Weights of a small GPT-style language model, trained from scratch on English Wikipedia: a variant of Muon for these matrices.
Each number is 128 + 32 x the weight over its row's rms, rounded and kept within 0 to 255. Layers, rows and columns count from 0. Numbers have three digits each. The size before them is the row's rms in percent of the matrix's.

# up: layer 5 MLP up, 768x192, rms 0.0688, rows 0-68, columns 0-95
# down: layer 5 MLP down (transposed), 768x192, rms 0.0689, rows 0-68, columns 0-95
up0 103:164119223185177115070076097161108118170103181160149142125131112110158136135042078175130121137103193200121131156098111125120091103099129155099143160124136176080104104136136138119162093114179139158166130137165141108119119157096112184124099107144148157131085140139161120136184129114138116178
down0 113:145154120141092125067157146138105145112140131112191210098151135139100128102111151136162073136088130108118135107089177142150141158109078128102136131105125148123100089167100119127205138161130113110147127162215153152169209178073156113121090146103106129165142108127143081131136150143139151146
up1 110:131081211118103073108209147139085087155112121077121098166163130148142119144106150068177129189182125169123112070129231145102122115149191164148148082147148159096110144175169125170121082138126126159161106128153182062071154169135106125131131132126130119144106160127117117151101110119162100089
down1 102:138122084132071054133121160146196146065136113129108132133139107111138142147121110104109099073214124084100153201158127146068182168090127106094087094141094099125150162087127079151126113084126175147129158143093081181133116124064133098148099091082131159146156140140148185113133149091155146137
up2 096:057135159122093154124099068165120111114098155096111209147181082134174081154175164117175168190095095050120169163073135087145169073132177134127133109093089073166105130145101144134105195121141136122115173116125089120087169123207152130122139191091114118193146127138134058185144089105130117102
down2 096:150086134153109115153138105134148185148169143115168090148118109179091151126122106099129128122127149185141117054162133135129096144135117148106166137197141137109149112139177167120091124149154107125106117154118107175162141150054120231090079166162078143167156130112105170109148147104094135128
up3 086:117107171126121086129101141120161082126146101153132158090134117145055159133070180139127101114120111113111134183171131117148149099114093142078122143102132131068111092091096148119063115146128147173109126120094134099184150099139101087146128144122140110110169128130096187093124097157091117114
down3 085:160179114118189100119102155103170161150209166122083124159132105061066125152120138129080070116109104122151098151105156140099131091137097125115114142060092161108154112106146077220127138111112174109114179084174146127130175081130106173149157128130142097145123144074107081092117137183170147165
up4 103:141121160138110149086136093083206138182124163106113110086147120129065167142108134137146163130116116145123099113079176088119137109167159131110099152058140096184126144093099097134164115082135168160136152124118173184121141156108096143106155103142137152165102138128107116134146122172130142168
down4 101:117108093068141121159147164118139147120115099129200104160085149160158070169119153173128114170160166101102143166141182164194096116153127146150082150106148130084084162148131120101087163096107100138135159170098119183115097157157098124122129132116103164114153158155130171116107115102081119145
up5 101:164064152147134118121088151095147140104165099084134142142129131190132101091171136152124166111091126134156139107086083157136090102121116162141127094130121160118082139168137180144132143099105103133130136043121110093063135125154108155137129117169183082134073138154173132108051136103087154141
down5 109:131116119147129145118100138143046119106131092188140138101117172130103182086136106123161135086088105146171100125097064087149065122142164066145134216149122119175168111128179097184146137168165144110108082171157095117130132082104121112075092115092170099153131152135091083148144138127120153160
up6 093:112125163086100150161074150116070076113197154149069143096134085139090134144155143107183185108088191141157167070149120121153100142057128146108164134103145111101105100112082065070098133148128134152135076109153143140173102173088174153203150136112120118170048168102134122149111149160104087123
down6 095:221105189156120094102139172134105123161089120159130071126078100167132073154133095127149075124187100092164130099156118108097177084113163146131153131101100115123133137116131123132124110141154123127104137105108153145101174129156127080085161155112073101178140172190120174106075144147124099084
up7 109:117092131173126184149119076070124093149136133160181161158142115141093160120125177150095152058094131122114169092127156101142088159145083148137109218070095107124123091076122147111093063110142100115118101194115158152173099155138158096140167084163109197171128127099183159155100114069081120137
down7 108:102155097127101113070141200142102117119166124113160143145104112164130157179095136065168103099115136122077128158148116132127141185203139080106115137145158160113172113096173193056119143152144084090193169161133108127178143112146130116157117109123050149151089095147137127111134115132134095092
up8 097:153138173133114132147123091127158088116176123102129105130143179085122111124131151151119114123076108124166140121141132118164174102130096145166155118114159192140103085086118155127125127086161104134111161112142101116118121109103136129112178183141104149120114069135058127118160142144077113192
down8 094:127101094148173127106111136131199139099067144169180147067116087148140172105156132098169187143094128197111146097150100132168068177105132077078104105164131145133126078130068157152119105077141195131071108093120136123178148127126056070135101146081107112140127074191141110183170122093182139104
up9 099:150122186109092127128164145130082114127135157118112157092129164118157115086132147127136119128129146109080149152169044121126077131188131155174106116119124167081129165096138124088176111117193118096146066136188177097112143152132094078165086126138089107096135147077126143086117154127118114127
down9 102:115128164179112117150109172137089117104132137108099185096136141152106161159177127154141087087114127092055122156114110136094127093173170141154140162149140172056111153089106139137124148079106150151094095047134110065115119135153066073156101164184113128104145140081173161094124139144110176135
up10 103:147121127124124141163118114096133073167121174108174143202083122101147158178074140093109152171144126181151097138113135151109110159139142143102117099146128130167114126153172058078136154118146107152136061123099097101095127079143138143054140106088154109118185126117119133145163121163115159136
down10 101:138166165207112115179100099155189099132118089111186123180144143083134100127127176122079100108158118064181155110125131065096137201118134121080149107134103065133147185088136129078185131178144151123108155128166122104119145108110109176114124084102142141144132096156123144096114156085126139109
up11 100:074114099116137132055089164157122136122130054106156111147101153141116144125145205171145155152158106170115106060133098163100122066069124153155089066149165108103097157105204135110136135124120137063093082131160096104109158115134085094136171110151067147135104182162170108162163160136161149130
down11 099:145150117112161071127137132154178108125173115131130160098147061091104185059123156108130130112133108175144129120122219159070156131123117122074106121144096124150156158149110107070149163131144127156174122156094106151134074114154154142120113152118126150115194148101120158122155132143186154093
up12 109:092152165179159120160097147096131155093159125143187105093117102090170096124153122120121104176132188118133111111138160167167175135140134155154140108130156087166120114144144041154190135156113093103154101151093119140112114113191172126067159113103122089092132149094106124114077103146108127067
down12 115:165165239095090087122110105124126131119142107098119134137113188066140083059119149167147170108130125111111149180090093104140109141073114121110100123165113130159027069099186158072106117180170137152150130097107132145127121177107108127164129160157098149101082088146114171132119107132058120194
up13 110:122074136128127154077131133086149128084132130160142125137103126083052101181111090139126069104137119091189168166118091139119131087104168090098189097104083127184154117113140125143141128214152118153157082167182163128128154142125128125142105146112162150122151151100151155143110171102140134164
down13 106:082176122145158115100080190115125159091112131115101092122172126134177148153077131132118143086128192118126112127112183144183081157112182111069113122149100204164112108137099160096141144159128071138137118113132099068133114137160140118182113147196080154095163099061184066171185123128131166146
up14 088:120139139143119158100137129171156118160121088161101159122074138146108116147192141113071108114198129126134095190178151119143082105107193083090121105134124098139143088123095121106120107112169101095105123168136176169066158090135127109080085123111119102157089119113209130129109115111120084113
down14 088:140125083108124057116140109172117195118109093115181120140080073097110138093141114133114102076150088174095128141052082130100115121124093109111107153121153157147183111155181074175133151103148176172130118045130109066190129108076129128136137121112145102107121094156106120157127166125087136121
up15 104:100143170090122110117077128106103100114106157111111157157067142100174111141099151144102164177186145113166130146120120105103135110139159157183099129106130147138101151143129148112147090189031091116140147078129153085111131096048153127119105136147192135115150174135127137116172151171121151140
down15 111:103128125147140080117137105135126127134106179134074201109183126127096182150090108135095177181158065176130143161099176084104150175129099131131087181139155124135109119097102051172142116151124124147156179084121113135120147136177105091114084144158130144173167069122146095157142172078132149109
up16 101:087081141131106166103138146170190101122144128107130189061145141160100090184131148176121147102152105188141096112096078126088087104091161159142160121093108143143171114103173139125093113142152096096134166163148108128189092126097135116157186091153122184134081151083145100137150163109123185129
down16 101:115103145225097095100169147111114127092239125137145216131097106132107136137100095152172078109113107112134141154126111132078104085093142120128079100180157126090117104134136056085157135184080167138143108164155169107139146113122170143117077126085093129185176134160123134112128137115158165100
up17 100:116139195181082131168120156164149116062110078136172115154167099122069180122178143095166127089090076103086097178090161142127131141150137112091211116126086203145135127209128143121098098155037154136080138092137078110112111173107148185131140151102156131107131141172075132109096095171142140154
down17 099:115107167159089168112157093117054088119154184116069105138101146106180137116086091146143140069159145125122099091191110169155152085166152164114114129154139107092128104096167117176097175178223136102143062148170163076117122123150085127140109152102120157140108149142134125124132118086167177097
up18 094:109112168153097104109129096127118125184063144115121114168104138101157136159163135101166131180109158158083109093145158110162138109115138180179108173161133099113142110110111172144135086143127113142144135137076172112134146144156087152151134196125079156150071143161119052102103174139100138230
down18 101:082168145071165123164097124124096085159187111154119198076122118109140054162085146167103128135153123162152166149103110108082091105185124145128082100054099140099101137110140078107133176131106156128149127066114137128101128108115142103058128168092175080082182147142150143072138135126110051123
up19 106:092080109119136165140082148155132065113117123090134162063158129105083141143135183124121145111151178168095117123165103169134102160130244107085126118161154163140106121110137145157123080154168108111109148088150114150133139199074150100109141061099084127127159171103077133149140180139189155117
down19 104:171096101117129125100151092189122125078090183077109255109137130100124175136113090100111121130157149178187155082125118104108123097125127106155146090178165093140149167117163138121135097126144073054125109099127157095080120118152163090140156106166084114127129179120119110127137093177139139167
up20 101:103085110098099138066129098141150107173144110129141113097089137069160053161156096168123154052066114138149115174169095192078090144121130101132069139171115219102114156123162121124152123153143176148154093129170124152104167119179108079142151078101102149099093079150142175114130098147093101123
down20 097:156137175138103084078136116050097116133063139205105123126121076163151081075142109056155105125135126160151058114106142139154086118124082152138171138121103122102155142170190150151106114127136127114160193147122183173099146167134129122121129124110150118141124128127158129139138081126158131191
up21 102:125038199161128146170162061123096117132172146166117126110064172117145072135155170139115104128126128157118113084140188121102127198141128197074120155133174106095100083136101072123161104174135160136154145135081101101157163096089167153147127118134173114104177200135137120171143093051056134137
down21 103:125146172098068122119147106083105109103124101093113111171117147129122165083136172104130102100129171078111080134136129188105130172144147138072139186060086049117140169146147077134175146120111164134152116091152138120104075114107157153135113122130076198184152095206142149093103109149144121111
up22 106:143128137137116091171169071162143086120108170138184164087181150210106140094118065141114151103170117099156079147103094112107132124124100121130182176105097208159148130096101134129142127141098100106076091135135109086149077102195118108126114123183057164129154068101177085106139131122134161183
down22 095:118169139118142182137099116138122115143082078117145176138045135180123130132153138169100119134101136098084126122113031151132113157157146139129138068122109130162153120134138134107044164099083063106078135139107136128150052068110081100113093122156084140174102126171121129066124109095100137107
up23 099:133127139119125147125122119142094143154051173076107140163124085108114195125101076137100073136139140125119126108166097127123085160169113152092133177090108169119095158068174095116125197140140150141142057170124193142125117121141141095113086077132096156167108100165183099127158160154233113132
down23 093:152124121121164164103166126088081109151132119119131091118137167130124097128107120171123053129042128128110148143143114126167096154081115116153134164062141108177153153165104079133108174138127119121128164122069112123104159149129085102138083143095081109118079099113170082095124140190130174122
up24 106:182131114153101174154088129140116182113111142121109126120138145128103123140166117180132145134165089081129127143173139134134111154159167180125121159113120132108086106161155138157098090117096169103080122102043138123170143108133103141105146093116148147127092095091100098125103118110129132115
down24 105:151116111091148107152122149084090075168144094150144112142126142124101175092159076168098165073110145096192091130117151125157161107125090096104111089120115127081143107149073196125111118082138116157134169099094146131108136156144148092135116139138183096104109138160094140155074124136054152091
up25 097:182139103124108192086131137071145158095156126079141139195049167178107111164138129135083192104114091121146128093083099142152148075112092121116094086150165176079101145121083080118100178133103179139150141147100151149133143147082198145116121160077087113123180116123137157125139120124132096095
down25 096:087118101153103134114141137102019072120086128102175120150118113156136120147135143103149087073085098122115137146134114122127113173159115144160089088155069107090108129116153114103146188181104139160089134164141113083135125132180155163122120207106091106164125170146092132067139064175132108092
up26 089:109113107140107076160108132144130097151149135195113125147123157190139118044087214141208118146153150126101100135171181125118104130111103108096217111102136114083117114144108094076134116142129150138105082169125125095131164093102188133102111097087178165145076180116176079142087105095078145140
down26 084:132176095123153141119156154158143174104103157144051054150139138067149100154133093126083051098176163124120102129070113154071114114126153097065134169104146109128152133137127124166137169110113161113135125067126115156084128154184107089136169139160128158093055109158114126122093081111139113167
up27 107:142135082128062144159155131090136087076075180177166080128126197119076158086122149111120150119150151118105194134097156114159105153088075176079081105161118153151137132102153108174170197131127130146097086131103139115082168115153110102128079127162105137146155106162152177093184159089179112118
down27 106:113139099134072193079128143082155148114172170099106053087139113136155096141132133087225106158081191176118179072108143115117112112103104155146093123159168119148072133161092106125148170110084139142156090148107103153156176147186172100107111102147114105184084067116179092160107170145112132131
up28 097:085062153138103085101134170124071158123096177108146058133117096097159184183137171092142178136086149111092154204146179165140172084162108201107147158116081105144132062160125098063129094149105150168109146108110135109124095126085076153140167083139160134142181165122134125082164180084144159121
down28 090:114153082088080094172107119148139108126152112149133141120136149182091107089078083127165129131153168080222074150076076117081099131134125037187107077118166118142107087131116132128089099145147080113158101127115088107153168150166109105101112149113093138123170167037155155167125100168158168178
up29 104:097166115104079169183132137106175079144147114161154112095190113076127136138094147046169158112149149125134099086128180137122118102147108114121138088058194178120150062154120080141156082097143173143102148135149110072126151128160151083145122169125058092163105117129145144141134141127148148145
down29 093:141066129082148128122147178156099140108131155101099086171108179066104124135118155170069117090089077133078121129132123129161179097096129127105153171108129160161104105080148158101125109097093192086153095174149081168127105093086114143130107138076135145142103133142078134117081124131114126092
up30 102:154128167120055093110168167086107114151118173105087157155139195174097175135153100110161193185102105104147140083080129105113120114055131145134137101124127125108143161020123071099147143165149126120109114187115104114116120129136114164147189097120098181112103170194137128131127152114149100194
down30 100:126140136089108138167106139105201144144135125114088075133103115167146140108141058121137193093202153132152167131168086152109168114114120154115058140147138097095119110134123098199127212138185142126131121105117081146133159153073098126216122089127155146131118159115053143096143161137097125104
up31 107:154145160154041118177161118149202193112149135180125123097158190078174095097178108129113134112134139116072107087198142120155129140200132158094175082097136142161171132132093142152089154140138129117112123182102173134105139190135151111101106217145148137146047130147163130079118109091178122131
down31 106:168178100136129084106145149182083068134140107098126040092060070141137104108077087141112221125130074126154162115120108107176107102111119070113160126129093118138178099102137104092128139101148164100140150112137121141114132135189091096095178085134082134178133113097129061176172148120079123162
up32 106:156113134086145107131114145099135099137155097170154183157109146164097098087098089131092142119116173087154109095139103129119086130141132065103133175073120124130137151150142157147144045060154113157164106105070136126139160121091219119090139045083127140143164101115140183107157176133086105177
down32 108:143178102132129137157060068169126094187147152096126169142136178128129157132139185093170181111096087162139117051145134167117145106128151115107178150134098123120142129106181160095101108124058135136117114146119076104186143097111125168078114145160080158135123137077085088141168142135162127126
up33 112:156121142207120176121080170152076125185156080092127100061065173135192154129137120048087204202137088138115099105168152133133151156124071141131108139132129070110104151116151158129131095104135133168112142168130072110107142111089121094160126189100122162115072142119141135108080124091145152122
down33 122:168102097157095148122186109184070101206142102092121119082130152139140143082180122133139172174133032153097138103192128160176143201106096134158113134135117129142137134114147213095150076177125104228145123144089104120157133120104112094129138138104100150099115142106125117147115116092208120133
up34 106:059144137153105147144127122137137139184118124156128092191121125123087125106127094114110130194184160116168126115109182108175140085169142119161132085113119084102111079105105150167100111148134147134089105137176156103130079193161149121143141083083083096111157123137066110175142152110088100145
down34 107:088111091065108086133124176126074114096134175115153114158106131111194185171123128149130133064117114047176170113155089097090144121138135132122165085172103144111152088118088086169122146132125105178075111125131122071154121138082092119103170131077204174150076158141146144116108165119165148079
up35 088:125071159116105101147082170135084094143161145147150061135137073192134147098124155086174139090162136129129143109131105091103125185149049154114084115126093168125088072111076214086112194133143123114083154122123141153125112125124160094064096180086187148153129141143090122108173141131210096120
down35 085:175156085127160111127121162137111158116137191145111114136127057097146113130154128145073038105059112148146089132130156164121153169127146103130178166096197112161107109117128145184157190171124099140161106078139119142101097119141100119112136177160149124096102128088140175097107063137173134120
up36 107:118170105134100122215137128117157128091159096162083113120120191111123158132156106153152145114114132143149130125151139181133039166118114074132135183132109131118087174097094115116080153111119087106081120130145158107113148074152159158173080105126058156086194129168132104167056146142109148154
down36 104:168071157141154104132095125087126081130116136133142188141085090164131146116127150152126066096084084182151097148081131097152107113114103112133114116126095172130183109168110158121182109220144109132122150183109124135073118149114074109085139130119180133126159128116106132177150156047089152089
up37 109:146108157156130143141111077120171115132123137098135118111130126127144158158097157134130114103077125117145123137097087154132123118141191130177168163066107098144099140187183134078124029155099135168157130105071112139136149139114060020080169122163120115178168186130164164083184147115086125163
down37 109:077166184132120080108110108204125132119104126100103130177125140103149144121109190101119114107083151094100088192197141078070079121104101129140129058091124153127050134144120149058091105143092136154069137133108126157144122131112124054092151134195083175071122057134125137129184110128112152159
up38 094:158200113145108135154161117063174146107126115164122093101138153151119104153158086160091184166082106150089123116149171109115050123098189137146190102062119116133111115119043098116125118081145120075074173131142075108142099159122093132178141095137104115161135086176078116174151172114172093106
down38 095:136086129048132105156122113141095135172138082133147079127133131158092142098085103120072109144183084117130126131090189133086100148089157052150092100110120128109197140090128189118125088117156122130111148126109193146116159154135143129128190095124148143136176098109143134092151161148114135173
up39 103:102140134135123157093107116125080188063211151183122179144118136142116129134105151107178087103093194153135133157137148084198145118032099094119176135128120078133125161136100112155089142139188146125115123119165157118072159125114135136120135081138070144171101095090123138132130105121099145122
down39 106:066115078112137056172148129174150092070153139131126097158120121128132154152123140107185210127105142198130073134119133144164125115148115125106164111146184137080146169201106125107108123121121146142095102104176126135189127111148179136185102128105092115090057104107130193088133095085113139124
up40 096:099184122192163121148093113164158151172136088160195133093132089082130088102134061066102143129184140126109074174114108106106039094153037119158124173091186094160090135076145146152157177131103110130152133186134137155115157106091100146078138105123132150150135122133148139206088141115140090066
down40 091:064077105113218101092154140140134122165127114120130179147144153124141101127129131205143172077115156036153162121111097174192094135081122114054153110114075158175152162136101132100128137174198175124092085124146089067138131126128115102178145139112148106141090117129147104091124124176099157189
up41 099:116086099183129139114042154149117100104134138127119072133118175183120136128152152182115153099136153084116084103146100086089102142107072111103175170108149158185084145122107107137126163094106107098171116065141164110170145137110136106143157136076139200179138146184104119124130122083061132150
down41 100:161144173140107076144167167128112116077098097050140178108126107111101171178097116085112130145094096130112145171175082120086177117119162139145083124101165113116123106128168175103135145147166083164165066131121163174113143195115115115140128121161131094140139160127127152152099116130107082099
up42 097:164158149186133157143164120164138119068092104126157101189101175136136121120206141191140120140158146140075134085165193134152130115109106072080140144079129155067159112149120046152141110171101063120129165139135137112086105169113106038163125123183139162080096153143179162170075122148101092105
down42 093:119132133086113122116133128107124163181144143094121120107153079096124142121092171110121062113115131073087089099132073177115121206107146125182134084140152182174143151146111169166136090166120117113118092127145068096173164156123201086098132124145122125133147087120141104116145157086160191118
up43 090:089103147079121124172105157090156089119125080096130111112078131115090113151110116139133105115141129179139127125121123081127146203124173118149088062094121079130099093085144098164123110193142146122164127131028116151189152096149194167181175092099114104107114113142102128117052152132134105137
down43 089:098096147117184107086108131162083118132138180080133110130150150182142079127191172109121123148099163137119110167091172121214145105080122127187124152136076140107038092159141096094073081158079141147137143130146179044166128196139112128191161175131091153131158118093160097100113102168115116134
up44 103:123092161120084108090106139157056115104136112157102073076173152156098136115172095115197149170131133124151099151153140078172139135135133116124142168105075161166145145186088138128152108166158097141122081173107116120143187153097122116149107067142141116089157119155136170076110133098148179147
down44 116:117140140134132176112161138138110139094100065066164102163079165094146158150143149171069147137138154083100142147137130135136079073144108137108113139159074163057142097166138157115083097141147139125105117168097139128180110133179125131138148098118138146074109170102135135109152116112112074087
up45 098:101094175093117160180140162117138103133196183162145152075115143119086130116052091144131132102119117114127145128139131115114091120105116131121173156175151186144158145113117174085109155127053156177174186069172109197099136126127136160113106061116159095108173107121138160086161150161102070136
down45 112:084130178153120108121138085134160083122128146090147096087136162132168135082166108173148185151232096118124137146144082124138129091087100188145110109120115221228130132115088155139084111124123108137146116153088136156102098184092150094121128159065179113145134110114090097103144163125112161080
up46 098:080160108204113140069086131121107127173098067060081168078151100215177129131118096123187117121136117084102084156195112156172113142125146134123105147171112105152072097112066217161112133134115117174110159114140122151090165154141138133114131113045205131094122101107164089125143151146187094149
down46 107:125153072153117126108153132131120143148151130109144095148111105086165105107148109140118131198148167095046196140124121106151117134116149143148161157141137106098079082193120158099146123156155075137176105122174180132094077156136104058134141138113151119166086075129152157081131102174138173120
up47 107:147075156083080158125151136131133110119098125151131101176154140121125119091137194111113108126093220140189156134156082118103128167128126161062138138147180139086110113145137050153141181137162144158105089094174128131084180109125098130138102171100153154136176199131081123101077129120141185142
down47 107:137154145092131173131062112128079164139141129099159080112113158091097155128114147129069166160117086110168169126102083116177124108112149096136189171098112127122113175080095114121131071108184088133126147132107099077095098128151147126183125197167097127108144128157156142162182102130130129122
up48 107:128118111124111054112130140152147125102155170137089099150164152126178181074152222131149154159050138092184110164139151142118113129190202100139123096076112186102098123130122135079134137136119159128138077165069152121122109139158185128134104132146181117080156109134148081150077124142164162158
down48 106:142077115207077179089146084141180139129133072125156136099170078116188164092093139129173129176110147077109075095124116164086152116091142121150118139119137097149105095171160143128139174121126137136150109143158114140114143140125110094129157207129110077161199105142157134074163117114145143195
up49 108:137125123127116114116095102115080107094180150092128144179115073145159131099138181103154134065156199158128130165155111182143232111189137140122117173109150117075122153105132172102097099135097128109145114136146156152163178181132134138093064179085123192107144127144117145136119104056082108148
down49 111:073168146092100067120137090115182153202101138144144125099113206131086150184133157110162082143098095106074100062182115144104165121116080141073128139175126126155160125177160115118151181111156179119080137148088144137161117159111107121137122128128093084110126150087158101090124152126124145202
up50 089:138078105167157075094146149093116122139121235099123111181041169086103120171078132149140125127115129149124126148196136112131104075115096139158185150188142174128092168074131132092193176158091177139100153116122146149125088137109139082135103141093153074167073134186095148095105143167130135117
down50 097:144137061108116143166124130097094122163089083138113106119154201147138158124180132092085062066122062162180175159133094130168094124138125101160133106091166147154159125154200142172132139094128099068150132177094148127081144070109112126105087141137166154153111186144142077138169137100162128100
up51 102:095076143077094125137179187168136086125166178138190096139111085107124114083142134105151111164152109119135157099147170168068119156118115121063071066104147176170086098083148139081101142133138152121148162140089148084130093113135123144156067117129134129175191122162150124091154100150093140137
down51 108:137107105089154162136122108160115178093093129101104029136090066114151106169151088125172092112178151162097197097110104082125141153063074134128085116158139158118114169132141130182128162103108130103109128120100097122066085139157161155120189099152128092175094090132148152121128106142074111162
up52 101:123153117104107139085169107137129153118098144095158161114126164129121152163125122070128148156141112112169186161168166084195107154116139111094145136139116098118134175154168101067132134136182072115099132103030089129058116140122127126139109105099120131115162102140138170130114157116134097142
down52 108:123154119055065142147115124110171137071152067180098104142143154135122139123110080026177101085163121122101164149159155110114103119086073112188089086115121153127157146105104121117121121170112137147112130093105084097091165084106129072145156096078122179096079168145077149149089110169096099113
up53 102:128121121091067106143185143158107112150158093140112086118138139140128188160129135158076087133143159130129152099146132114087146177112139141125127060146156151175088107149105120115123166118156073162091045183143183098141064130073114148173106058108120145137166150145160110132091078136143127185
down53 101:167136074089109137164167129209164138107117184097150110058128099078085132131082104086151087138164116112137126125151142124146057101184132157139102163118144134089156181132037152150165127161112159134146153132126197106118103129108094080081125122053109135106117159150101144159133165131081158146
up54 112:112154130160102131115153128096118103159146158187150181096136185085144133087151095133200189048126137083130106099086138143116115145180160201102071119156089154108104103172124057123093179152161143138114140146109104107144178142135162080111117120109115065054142100109130131122149161139138165085
down54 108:096073165137135125078178076141192176138187075174123103106089109098086182124161047106182087141136144169121186143128082077159152176162146079111128106173144162123123108078105135146134095085132117118118162146117123155137130134135189124192159146129118161110127124121124181174140124154084101136
up55 102:134092134166109152118136102135125155108100108137125161132129163078119135158163092136079084088145131078125115101124121086113111105123131173184134110120104145199150105087162172095077126121136129157169109148136162076154138068179112071123129110104140177132138109202087160067114153094162141127
down55 104:059099142113093064137164200217098143143129117163034144106146149124161091139081106181155083106150127123169125138155142119150123145153154085184136133133089058131169198090165105160104164143081121141133114132217154134106113147179186067133160112136083127134129134142097110177089179053111182172
up56 122:071186139102116064043114137099154133167128090166147117105132171134125218177144130164090186185103119103164132161082111154116086181151091160064129084080087148141121164115092080102143126189108124125143160107106143134133128169128160081189115171084125167122116135073094165108089174149164151129
down56 130:139129125097137122152090143097137118110142107115171106060093200088090177099106109101122184171122171070165201131120218122108116172104132125168091045153104107129143178123123125110134129127111107186116115125120169160152093167112138096092127109054136132100103139095187176168109118081145196092
up57 107:181153110112075118168107116161053152111096109157134120200096159071135157130124167107142154137131138076189118060142156138116138174059105133102096142131132102114103121134147107138109092154133157075120151146082170118088091083157171106144103124112136173096140116138082151084125070159122090128
down57 116:174123143120152072098118163112093124083115050157144198164178139118118205081123183115104133106135112124116140111114131131089220137095162113134091136139099183149147150109158122096104120107166051065094153111043107125119090069068100146108129180092159121165136112112168154122115092096102066140
up58 081:138140180133112090143137148113111105162074119153105127109074189123146087124106155176091164204096122132116053109156100078138098200073116142176130119137135160128091116095114147123183100196166184058144182138065122120177139137157055135135130126110121137159143149074131166174188173119108134093
down58 086:105137094122140142118082084136134130096132129128113110121142090192098130130117151086133127095130106106095165174087155120103142098177195143103156112155157139212148122128119134142109164072102145111114133095221128140083139074144156134188148143154096116147128125145112119068073168129150138121
up59 095:142156178104154170102089134039169140203096113139085134094116154127167167115154115113103144147113101129122084133110141130123107104147140187173132129142098149127115116104100169114174102109142131171121073096129164090141175091173110124116100132099106158089194130110110190096136117057102104097
down59 093:161165142158118110143136108141115083127183133136136141103102130104110141176102127164085099115186132121170112145074136098192105101128147138101145163173188094120086090114101140136156205184153094087154129110157170082083133093155129162182111136187088063054123150100095082135133137123068188133
up60 106:146153145114105156119064142123129130107104080111133114068107171132134105119104098183152159153146148070157146112088206098105074148132120157131130128133134130084086158123141131110127140142141123183158143191150081134134107183158174107062119118116160082158131134076154137154119182067075102105
down60 106:108149171120153180162117080086148156148124153129141170156068084184136135099143148063096164087175126189127100053128087152197148091169077187101085141128090138106212079064121116119119130096108104172129133108087146092133160136128099190125118175143118083127122148093101123112125107194140101175
up61 098:070126131226141145160099138140166141153116103132123093092144118109078136110167142144124131122138086115138148108105114148206139120070107179108146147111114128180104116108150125113173165164082134062107118114140204083113118133158163105120126118174114124092146135116153075100176189126163149152
down61 098:137118158137138164170147084128088086050170150157079145106139117199128102184086069120147123077157129135106176166096139156127131129154126147121085105114157105133125141134120139108137132111128080097141081087135132106117116188110093180138089128159142124121127115140131148116125148116134037139
up62 098:112091130160107169121096175137151128150171115120169067098084096073128102164105134158159126142134107153071155140170091175119075133125134140164128114131148119134107124133063151111083205176214144124137158092109150138149126153135169133078185106081025129145182089147162137162097176163144098183
down62 091:164094125093157118132116146125102159188154125170128132177142092126093088159139135116092088109116155086145114137102090144145106109173070148173079138100035131116176122086152137176114095100175125078149075124131123082110090120084169125103136077149153132129122216139182124148139151077129139182
up63 105:142122105160130145110118157054168123138203123079161167128185130095177166154181107160107158160167135134169066123129098096128118074105112139182190145087127137096182129139117116136132140145072110180112115108111192121136137148136130116099146082023123117145141098105138138119148157134133106110
down63 103:101100098109165046088157086129106132194165142162140064156109089107182156095109068165081140121124109147151124166153165125142135145106106098145114129137084162090108118127139160137140134136160133123169137129135159129127107098148095162164121131144152103182147187132188092181169108118117161161
up64 105:078118144136090122199165165048146131183143126126142079119134072136119172025171121091127163052176124084087085163129091192177133114145118111135135100095110125098107147101127175151094141159138078162126073126135135152165180159139151178137136144140083148176160094153169173079111134131115140091
down64 109:095083124137086140165185244137142062150137087128104085131135102049041093154142123127092134124148181113086098121174160142139080116152133098141110166144149128160106100170125168165120123142081113125154094144144126144113172162136151127113094094153147090140153138126138075160158161082186100157
up65 092:102155111187153115181135068114110127133132100127088094127087166132123145197041134095083152068156153121150100152144111127143158111134127081107113172117188164125136142157085107173059155144125153096163181132115145139161124199158146132137058160138133118103089115156136160091129171142120149137
down65 091:165155117102121131176096137218170091106158130144156132130092094178159108072154130075124157187086105152145134169172115155099120162116179128175122115130134082149094098122154127136127111115103068129054100124146122079150065114092092146124184119119140160182154164128173101104123039080185098157
up66 095:093093163129045074115171140096106096099172203116122176194134104066105179154135103162167162141187185103118146130146078077171078144126138148094145131154101142106156136159062145136110132123116138191057138115135122136153138153170125156083096144159102164110102156127170097171157098088122176129
down66 095:135109095131113097128108109096141103108095100091103078121176130190099111148069145121083065082141131128131117107123102169124093192074127161140200116142119123163148027159084095119101083133127149177157047116106090109150160143135182162096137130136140157126120111140081199113114071132083182131
up67 100:136092135130109118147134124085145110113107166089107151156092155125119129123141146111184117156075108162102145135134082103071141159144130195071133122152122110140135145177078124181199096153116139088152114099097199088075120099134126175165088135160107133108175103079133115188090117119127102139
down67 110:155068076170116173118102108104058153170120160107118119118087115100129104143089094088092117113145124120107151081139072148148056184173135142160140141143144146152143086130098181181125121137149109077111135142190176083086089145148179167133148120214092135156157109118097075082152080099126189087
up68 086:123079154117123153180142106077104139147163105184096160103184142152089114091150121103119107090143123128096075200139132128181097082110124094175165159159114151098149105154178059126156090106055116156132168130141138113187084134065137120117165076121131153041114134167123129191119109111142126109
down68 081:101193084138158189103109105080112177134123178170113169085154126101105100203195073087055113112166095112123142175106128173110172031145120157127138189133171149172112167153099115155114154133048106144135119086149103109119140126143146156145167152176059136083112129126124112116112086159114119169